{
  "n_layer": 19,
  "d_model": 64,
  "n_head": 2,
  "n_kv_head": 1,
  "head_dim": 32,
  "d_mlp": 256,
  "vocab_size": 2048,
  "activation": "gelu",
  "norm": "layernorm",
  "norm_place": "pre",
  "norm_eps": 1e-05,
  "positions": "learned+rope",
  "rope_base": 10000.0,
  "rope_fraction": 1.0,
  "qk_norm": false,
  "attn_scale": 0.177,
  "bias": "qkv",
  "tie_embeddings": true,
  "parallel_block": true,
  "init": "normal",
  "init_std_qkv": 0.0712,
  "init_std_o": 0.0115,
  "init_std_up": 0.0712,
  "init_std_down": 0.00577,
  "optimizer": "soap_variant",
  "lr": 0.00425,
  "lr_mult_up": 0.936,
  "beta1": 0.95,
  "beta2": 0.98,
  "lr_head": 0.00805,
  "grad_clip": 1.0,
  "warmup_steps": 200,
  "schedule": "cos",
  "final_lr_fraction": 0.1,
  "batch_tokens": 16384,
  "seq_len": 256,
  "doc_mask": true,
  "train_tokens": 81550000,
  "steps": 4978,
  "dataset": "wikipedia_en"
}
Each number is 128 + 32 x the weight over its row's rms, rounded and kept within 0 to 255. Layers, rows and columns count from 0. Numbers have three digits each. The size before them is the row's rms in percent of the matrix's.

# layer 11 attention query, 64x64, rms 0.093, rows 49-63, columns 0-63
077:057113085141212179149141106071077053098113138138090141112118135128149109098115135100140094139139106125179161133070148116171115071148100100145117105142119149110111114131077143106161125168069094
073:124162136104152113097144167138128112160115117218104151112107083050113164157158062094102135110176131139121114163142167169146161133164203078115141124144128105182099144103145146055129104135120147
072:110143144090146121169144107141124070146132078063135119118087177132152170139087110143102123119119139115141102169148073061101132071135079199090126122127177141187171096118100164114138116141091186
075:136119144133138097107122123179120133137111125098114060123136202091184104050094060102120095157108099088081146135114115097142096130109077152168119091133114119198114093128113119104163120140105054
070:095158152103084160086131073123160136081046096160142131129128161157152169120161167164139100135174159133092091109166141086140104167166157200099140087131148164115178140148157119144148174123161089
078:208161066177168131189134129134124114209128091142168137091128088115099151112188120158119094155114143122155130166157163122134089143120086115122180151112113131154135087131121135109153217138147098
080:154183121124129119137190121125137133165140120111140116123063107093124121155150153100098168162118108160159105134129150146096163158145120101175109064205164130076126182122062192149175174114122083
078:120098061127081159154153138161126134169102084147080070165130152171155101116162172099087134174142182163117129164150086125102105137156076103096104159109154064127134104100064127124129171142164161
076:084162113084174097155080160138101159154178189124116108039149111104126150168121162106131128084148103132107180104119149119097118200133098185096108105104085133122093169097124100122088141152124169
070:054091166072134133083107136151096091100059143155136093106130113112155146077133113101089104093059136144183150128160136154133140154149120128116121104205094163097104125074144111161071120149135093
075:111185097103145178142185116173078106092143120147127110144167121113144123106113092121180169143197077073097091126189126133141125190180155155136128127123087117122149154162117110095103125090177077
084:142112119147153173150090116099166083073112222153091141118070122050125156131124118150114151118145130116080056100124115159142169142159133180087140171110174128113108140126093112122101187132101104
085:183148099123148145082138034111167131103096162114108115163184130123099118170058132111197145138109086148176135102145152113131126128193080141073159141107163128166144122124132103177152115158109157
078:117157124112146076072096111100115101116112149199173172132200104114146164128138141115111113093146132157143133115126127150159118132091111095138130046167092145147157116135047047129070163105127132
081:147164113116130171136180132192117089147154148186109200185167100174174119170118143094147138103178052122145129160157149138104138141107153090117127155142141139094126131074132124161144178067095132